config.toml
n_layer = 17
d_model = 224
n_head = 4
n_kv_head = 2
head_dim = 64
d_mlp = 896
vocab_size = 2306
activation = "squared_relu"
norm = "rmsnorm"
norm_place = "pre"
norm_eps = 1e-05
positions = "rope"
rope_base = 45800.0
rope_fraction = 1.0
qk_norm = true
attn_scale = 0.136
bias = "none"
tie_embeddings = "early"
parallel_block = false
extras = ["some layers without attention", "capped logits"]
init = "trunc"
init_std_qkv = 0.051
init_std_o = 0.00819
init_std_up = 0.051
init_std_down = 0.00438
optimizer = "muon_variant"
lr = 0.00272
beta1 = 0.93
weight_decay = 0.11
lr_head = 0.0111
warmup_steps = 23
schedule = "wsd"
decay_fraction = 0.604
decay_shape = "pow"
final_lr_fraction = 0.0
batch_tokens = [16384, 32768, 49152]
seq_len = 768
doc_mask = true
train_tokens = 158600000
steps = 5438
dataset = "wikipedia_en"
Each number is 128 + 24 x the weight over its row's rms, rounded and kept within 0 to 255. Layers, rows and columns count from 0. Numbers have three digits each. The size before them is the row's rms in percent of the matrix's.

# layer 4 MLP down (transposed), 896x224, rms 0.143, rows 294-350, columns 168-223
101:167115129127168162134145104117076139090101140151124127107143145124113107152101185106145116155148124106107130140085126124111090122170156173157152094144097086159131123180
103:198128159079147108099120169135104140131129159100132091176121134142108149120114132090156182145093153131150145145105129173091134109104142107126115097118143132115102130112
098:127145124153160130142148135106142130118108137123090106134126094125112109167131160115086096103151139144124103146172111108130172123127121101122152077128118171135141117132
109:112119140112128129116127094100095142146167127115123066136118118149173135128154142100122124090133133115112127098147134081156128108119159124147164153088127158095138150119
101:141116061159141150145138162121113126085140093124152098111119072132139098120156126108090108145123134101102147133117101144142132138151139153180112152094118127116116186173
099:139166099165109139155085108133091105127144152160141142121104161120147158150149118099111078141148125120129111130152134085136189094149138127102112145138115121158147137083
096:144086156139137210139162130170115109148175138106166137176109110090152100123135145079138111124151132112159153117119119111122126098124078100132127159137123151109120125146
092:090098132125107074126113163127093190122146135092119136134155131162120121151125145045139084106115096154130135138137103111139145109188167099130159104142141159129151121148
095:142126090182138123176148112138188094163131112104139108109131088139131130063114109150140116129148154140104133132105116081102155116110133110105143113090150127162090167154
097:077158132109139083101147108112114123132117134144120175100137125112160133073141116166123112153100127096086189106116107182109088107136107125122094094145153142105111158189
099:149134067132147113122141127131137126128111132086148113124124101150094132106108155135148132128118120098104142095131113128133131157123132121133135128113167177105125153154
102:148144101115148126096115141084128105105145141126119094097121181113160168132117107095178118113134098111125123115143155131105121096133203109127159140146091148110123123126
099:136141146142131200118134134173094114132113087136141114138109155127107140151145144141151105061101141155111137107148147110120153074136145125175132124117129115100089100104
103:101128134135057129115105101112120118119135128122104145151140137131132102121114150163122139131178106097132163113079109118115117129121096061135141124154128133138144161131
103:122133132108164141151141139133116168116121173141104109166172117124139113115117151132118112138155112127168113127158108103105146148131129154161110149128111096142104117123
100:146087097109125129153138123134097123149138125129169138150117161143142148127135131118120093063124144147102120111120163127116125091100199124126157116145106112156146097105
098:161130156129146110124126128126097112129121123096132110146086111120112209138133129137115145138162179118127138123147154100091089097133118132152128108121127118153062122142
098:116097164141132131147106115172177183076130133152113166139124100121148111118150123103114158089101156138126113150072165117121163120088131145102122189112134145093121092149
108:116121143137188133120104108110102133101097145136147132133125127111123161127178145150146146151119133133138109133140184116139163157150158136154131084166111114152118130113
096:135155135120167126120134138115135130118089143120128151141114162153110151131136181095116157096096118094115135120115148121144126145149140135138138126119101157133128114106
098:115154131122120133114115147134159108148160146093122151169105182118132196108171153133119167101126131143080165082143098119132116136076090086092134132150087140157115093080
093:151097089120126132165136169135129152103097100147141111118176129153141102119141149108165092174126146112103129072138127167130150153082115133153158126096152129138140130136
103:132130111146109127161163136151139138122116107145106144127147089150129130116117118116113069098138127162143108129142113139088088130166176130144120105138122140165155181136
099:098111141075131122096127145121133120141128137148132080135167124155103107157137124140125147142169105136123106182117132096148136142151086106148093102078153141123133149124
102:095115144120121140122097122169126156159119137173155115129116141122178095153125122109114123115119167121107153165133114132058154118108092102136169138095108116130133154125
095:121165119106168188110109124130125112104146099140156134122174137135139127142133134143140168135160144161145151138123119180107162161137121137143108116159128110127114144138
102:160141176105074144141126127126097149108170105093144137118087106141145124119131131072118153148127157134128132146155131149141151145161147124151110138106122130141150141130
104:084110159135115142190136087202131114160149124124141094109141104122143124147113119121150123136133138134166135110121115133131104107142120171128135126138095157153146128112
110:162120165148143151144150141154143130126097116147137116154072153135113110125082112170130124104119136108103136159108143148105071096131134110112136119147135110121140138127
095:143136080138117151141118144106133129123129135175100127125096130141119085145137127154183112136127109111108118098152122097103155133131182116163102116123177119128094142096
105:150180175164094123095119103139116126158126091099056108110160089146160144150122115131146131161110111130105115131179120128148172126172132120093165124093157136140142084108
105:135117148111117165106095116158129132113165107140166132137130105135142174106188090106119138112168183093098121157166118100101124110142130122119139152072137135072117126135
096:120115130127084108093129129157145129099134127120144163106108101172111135149158148134073137105111143145134197108141123080170118086125154082121177114121126092172106091119
098:170113175101140133124107114158132182148128105110106152147120138140144145136101151119119103087126137126126157153096136124146179172086098143114110122156148145108133148126
104:144086134142109108095147166135100119137164109109119140109113124103121142151133151136113165143111161098139180133143129160173083134137163130097088162133114142166160127102
099:179126173095105126133149102142166152123127163107132089125169137151125107136149149122168118113121108119101128119087147152140162131120091123097115132161120096096139123110
101:117125146148068109115128140107101112104132162130166119137156110116120143145091118126103140099132156140081133128129101133090124144208122102081162116136101126121107121117
099:169142140130187126100127143116090086139129173091139124120159100111158145110089125096153123126155140100127146104131135113152123131077120133143115119155138116105115120136
101:084083116095111114100109139153146132153130117157128156107141103108163139148148088153144110097110145081113115153138186125114113122127137121139150119142110127139145186123
103:113120110131117104059101129114133118106153081142130074139146102153130170133143185101127169099155145131141160127152093109083166140101121122126121118125134125141135130105
099:117115155069151148131090143103145178110142103133133150138180083067153119164118119135098119132086092131170135086107138106182126183127143104135110106130146135158097126127
095:139134149159143133142124144149134105165098108134153151079125098153117127165106158152147128046139125137126150171092157163119102122149166107085103129143101124107132157137
106:136106173109124093093143144102166181110127114088119127093144120116168159135124099108157089102081076126086129143135130144140127115133132116119115096144136110085143150116
098:157080121110094119112183138114172142139126166118100096123104146139149115162102146111112094079175159113153129141133172101175113090135132146132128154104125191130098101120
093:102133126127100150099142086091170130167146144080089112129158143147160139121081103119137151139127143116108155156150108142170146146083153159122139138126146188142127141097
099:110122149160116145106141114135117120160089142168141107119152118141155135132118117120140115166100126168139136113152156158095115111121105149107112102138113149085116100128
099:114098104155130137143078105154126091137143086115165127109096074125129118140105121085134150128138122127099127133139124118136124114124131145168125139154139136136085104148
090:166138122081152127121123144124146143082101132072164165144139140131150128163115157107093108106162142096131147107123134112153139120178157101093092128099134124238140148123
098:089122148120146113168094143146112157104089157141105127139170112112188110123112147126153145113120095121136118141166137140123092139130139136151113092138126127143113136124
101:157124156159103131130112122125103144134142089159151121077134160131161115147139151103097146172131095158092097150124086118125087127090157106113180120150116114140175112102
104:134113130142129118148115135096094120134120163119144170126175119139100116103107119159163151173102142126106106149139135152111131113122110091131119133122128148184149139152
097:170157194134122103113114115106122113154089125155120131137176132094106130113128157176112127194174162110115119095084087171108153148106158123174101139128146121135133114138
102:103142104120125134151157125170146134124152125090151194142108181141150135129135146110178132112114108111085139108148144109127122123145126125082129123130105108108169179090
099:162122143140149112158094100108153162141126176128163128100170113116129095160129131165126078138138106137146124143085146106186098133097122169136138117139115095147143107158
097:115119160110141088099135125142160150151102141141129144073124071104141144139143095151140117145118155172116061106086151126159119110156090170111123114108123144126111108103
090:149144129124163146134107161133145135158107088143118099109120141121114107117138118158153130126134151165163133108085136157137163139104117170105131177147120154108131084084
099:144097089139121121123127124098150138093108081149135121146146147061125149124142124117127098166180097099116143149172130137111107132105143189116146122101139154143152108120
# layer 4 MLP up, 896x224, rms 0.147, rows 295-351, columns 168-223
101:120098090153123114130083143133132138204142138076127142132116135110093108168130163125074114098122149120161123147095119117128184149099129124112137098156106130137099145145
098:151140135118098132113112160098111125122131109123143117157088136108138042130148136086140145101164107122140093124132091143148099134117113109125137113125136111137075106121
115:113162158130106117116153090113102143135152122119159148144106068144121158135141133144138134104162132148146113084134150094114196163142104168083168172099124084123132168123
098:136129087152092163144116125097129089142137089169110151100141149153116119152151135112157150123153089130129166111131175148145158176154118166135098177113121124123092082121
095:075148104114132148101092162147131124115095124134122113136144143113142053121085133156098153176113142115155124120155133167110141132102089106154122162061158139088131146168
105:129138090090139115166137134104105097128152130150176134142114127116132114138111080086153127121072097111110155092130123139120133118126112090132140128159122063140167110106
089:107169156114120153128104150134057142113139132125138120120115173104111095097111118107142149120135140158160154137129125131063177122160131133105084146133134138107089150109
096:120130088097102100127140113130123137163096167124120120129143146101081152133097139133113148130126136071157126084096106129135092132100105128117128148098124154119197132153
096:104092128088134130146131184094133177128128139146156118116130155121124131141113132126150169115137143115139088107102114136105100152151148127126131160163125135148128130168
105:126101133141082124107096096087134156168154108075148121148164097114129120103146126132149111138147133117147123132066182159148172129135069120184114144127135138175126091150
095:128141099125097148134118161140140120130091128159128112161117107131152140128102143101134162109180092138096116161111153105118142136130134145148121138110127144119151123093
102:124166135114187126135089130096127104105152154150131174159123139164142142145121135126127156133143101144163155152071106148099092192115116130127114146140140115106137109144
100:132137122156107111091113150166146144113135114113142146163154109116152131129108139151146104152118119134145153126098178112118119090115146171106124143112120150114105150117
109:141138118158156123104141132128113136159143165179122187110110170116155103139127117156137142105119129125144132150101161144125104127114146121147170162134102121145113103094
095:118104122130080119092151130081162162124130128156102120115101154129124132120110102110141166142151121108141120133107120110088147114123126136151134155145137148113125149169
101:093139099154072129102116130175096162157126123168153154111129145101122130116149144117136155123075119154129133142138142104141133175094136128125099139134133148079191114142
099:146109087102125114119114112120137117139136071125159147106140136129094129119126100142140105106154098112154108080151094144138128110158088103155139160127119135109105118118
106:146079101114117143140144131097109154162101091142160146115107139113127108114133117096111132134110122111142155118134114149154095124092084124154144144141118099081130122124
098:136159124156091138101092100121115154102100132133146138124106077074119148144123130131132103108160171112157128085104106184140143126101121141148133140122111124124179142106
102:060139139117145129110104141120144131168122104114111140129115112156144113186153130102108125086143129081118125119176123130152126134094139110102144124147142109146137156120
093:139064139135098131116140106108098106109102146097163148109129142095182146098104145063117127104114121138095094123111194121116070130122093161122110102143111079133117115121
103:138143102090130152103164144152081101072101128150166122174158145139134111162156124117120125142147154151134113112136134136145095136101123118080113107142114130087125137142
102:112120117140131104103073130122042110105132116144124092147158174124118107150114164111112149112125100171136133158100142145137120190160125173097121110093108133141141147118
109:150096113084094105148107118125131104100145140163139127149120132115096137131155125161113130092144142143154125140156111113108076148118147147108171132122089102149124156134
091:142126097165127105130122146130139149120088162150111146085142131134119134103164116127126130115088105136146137115123109133154088113095118165102127126155095100145145109148
097:177123115122135123127101129128119095131128101108110113071132131139091126148095119136153147117101083126109134150120089095115111153155137113184148089196129126127146159100
110:133143130142083174110144141126172149158145118141116115131082146118130160126106122118163127160113132151152140166116127080131108113130104142110130109111066156123173122137
100:135128109151104073093147138122098130108126109142166106099152122126128121123144134106128108173152086140138106133184158104153121146160093124118177114150119125153160112123
102:159109121129126121114110150093144136156078153102151124134117138095109132106144140151133098114096173136123108137159156117143146176118155118119161130155138106107100155115
102:130133183129094137143090140194133077155140097151079115103123180121110113128161167110152180118129142159116146097151164119148144109141116154127170163136137101083137127104
108:127092145114134133087130098145134158108080137146134138157157124100143119132174122161107141114081101115096104148119131165114119131189161139123124154132107121150149107132
102:136091124135082124116127163108137134149115131122137084180126090111113142172139097107100145098150169110173119093097130076102133132126139163129126160109108110098116083109
095:116140106104137162133151142097142133162154100091093171121148126181132123111135144092061142111129133148137158137113150141150125150106114157126109132109129139116130158161
102:110117173109136087116104115121143121126167124154118169115103142131114110137114106153111160147154148124156080070101112163106170130130107176133130186151123132106194145148
106:155119126135132138138118146122101176123120111142167142123154125096120178135133128101098150090162137170151119102134175107154126131133134137188151146125165120126100117138
105:129125113073168161175150182138120148118107124119112144147112105124108130127112123149109150163136144118177146164135124116157162110146134190148092140127087121121172059085
097:135100135140133110134107164120121157173099105158119125153107145084166105098128102130123106137130122132163116143102158067186158128109118097102096141122067146141146148126
101:125089131096142163120138162148119152147090080161106132144080154156126123140157144117124126126125130165136094101129100158128142155147106125133141115136127117140153096105
108:084130132092127111095152130116137133123093133139150139154116154134134130106159153126165128090106125094133141106121126127130158103120121154120138128163094131162169125129
096:103132118127122116133096163126119117145145106148105110148162132181124176134142132118107155126144141148143104144101123175078090132104105160136173132133132108130131114140
098:107102126155139133135091141146134121146085170130144149120085125097156183115121103121116084109109138105105110120108174144151132127115102137112155109126111118158151135152
100:121135097070140140112121157144150112133146097108129133108099080131149103124118152148143128082125106085139088115136174178109108109103131155152137144101175128131144114147
097:140108114164126147181126155128109142134132087110108169157100166093095113133104092142114140120131130128104108110107093141103104110115101156110111141113161112078140120148
092:105101119097100108093149128084133125122124088099153157132136130135125151093142130126168151123102111131162135103127122088135157169164124135153143122141135145100153141133
097:128135104131117160126145156122071114115109152128097102111130109112111150155126127125116090152141182178121154120172159076125098135126127115165148101110071173124151134128
101:107114159115142137137109125116140106138130087137106116162126152120122104147115127109146147175147141135123146144148121175133160128138112184108149130113109069127159141131
091:114113149153147138160127116131126171181117127135139122136132114133144096177116111131133132115138119146161109094135120114118126101173138120108163117135087123156152176099
096:119170175127136090130134175151130116155088097117093117085144122090125160137143142147158181074138099099156152147162107144144095119120136118101116097124138151107125126117
099:154113109137117128068123144132142098096124123165152150164132143102167124123147106156107158150118117136082132119154152123143132152153139141131140120141139178140174114120
102:120167090145129158164088138101126150118130120137089155119090131089130138137121142120117136116161095191117140072121126111111078114133158133147143161156089090122116166129
100:138127143143105129135126112131129078102122120138142138142138147163130131126161103136124062152119122152122121138113138138129136109132143115147122093149094102146123175124
104:097183121108105158093132121131125108135118133116131181114095103133090133099151122095152138109161144132118091156150094157102116119126093126145097140094149172105144142142
099:131120117121109145121133133123087130137097090140140118106105162116098165145110108121076130162095167152136110103113191105116177135129142138111083135131093162099112126134
095:135116113144103078079114124105085120171117095138167168149122130148142124117124107116092131152107110115167143098147128125161107132140146159130130084126150112127096158083
089:129136113132133157130119075172098135129133136156102140138152122118162115127139108145145147102119130102118133093082114109144114103126106125138074117143130126125154117131
094:074094121058129130079156135132104178136112123139119066145134123144123164104139178134133090166089142157102136138120123134119090113132162119103132136118115027139093145101
099:116148109117139133116114108133148129101104113104142146113097130120151092134098127119107118095128124178115126117151105145118142115084107114075134104145101094140097135110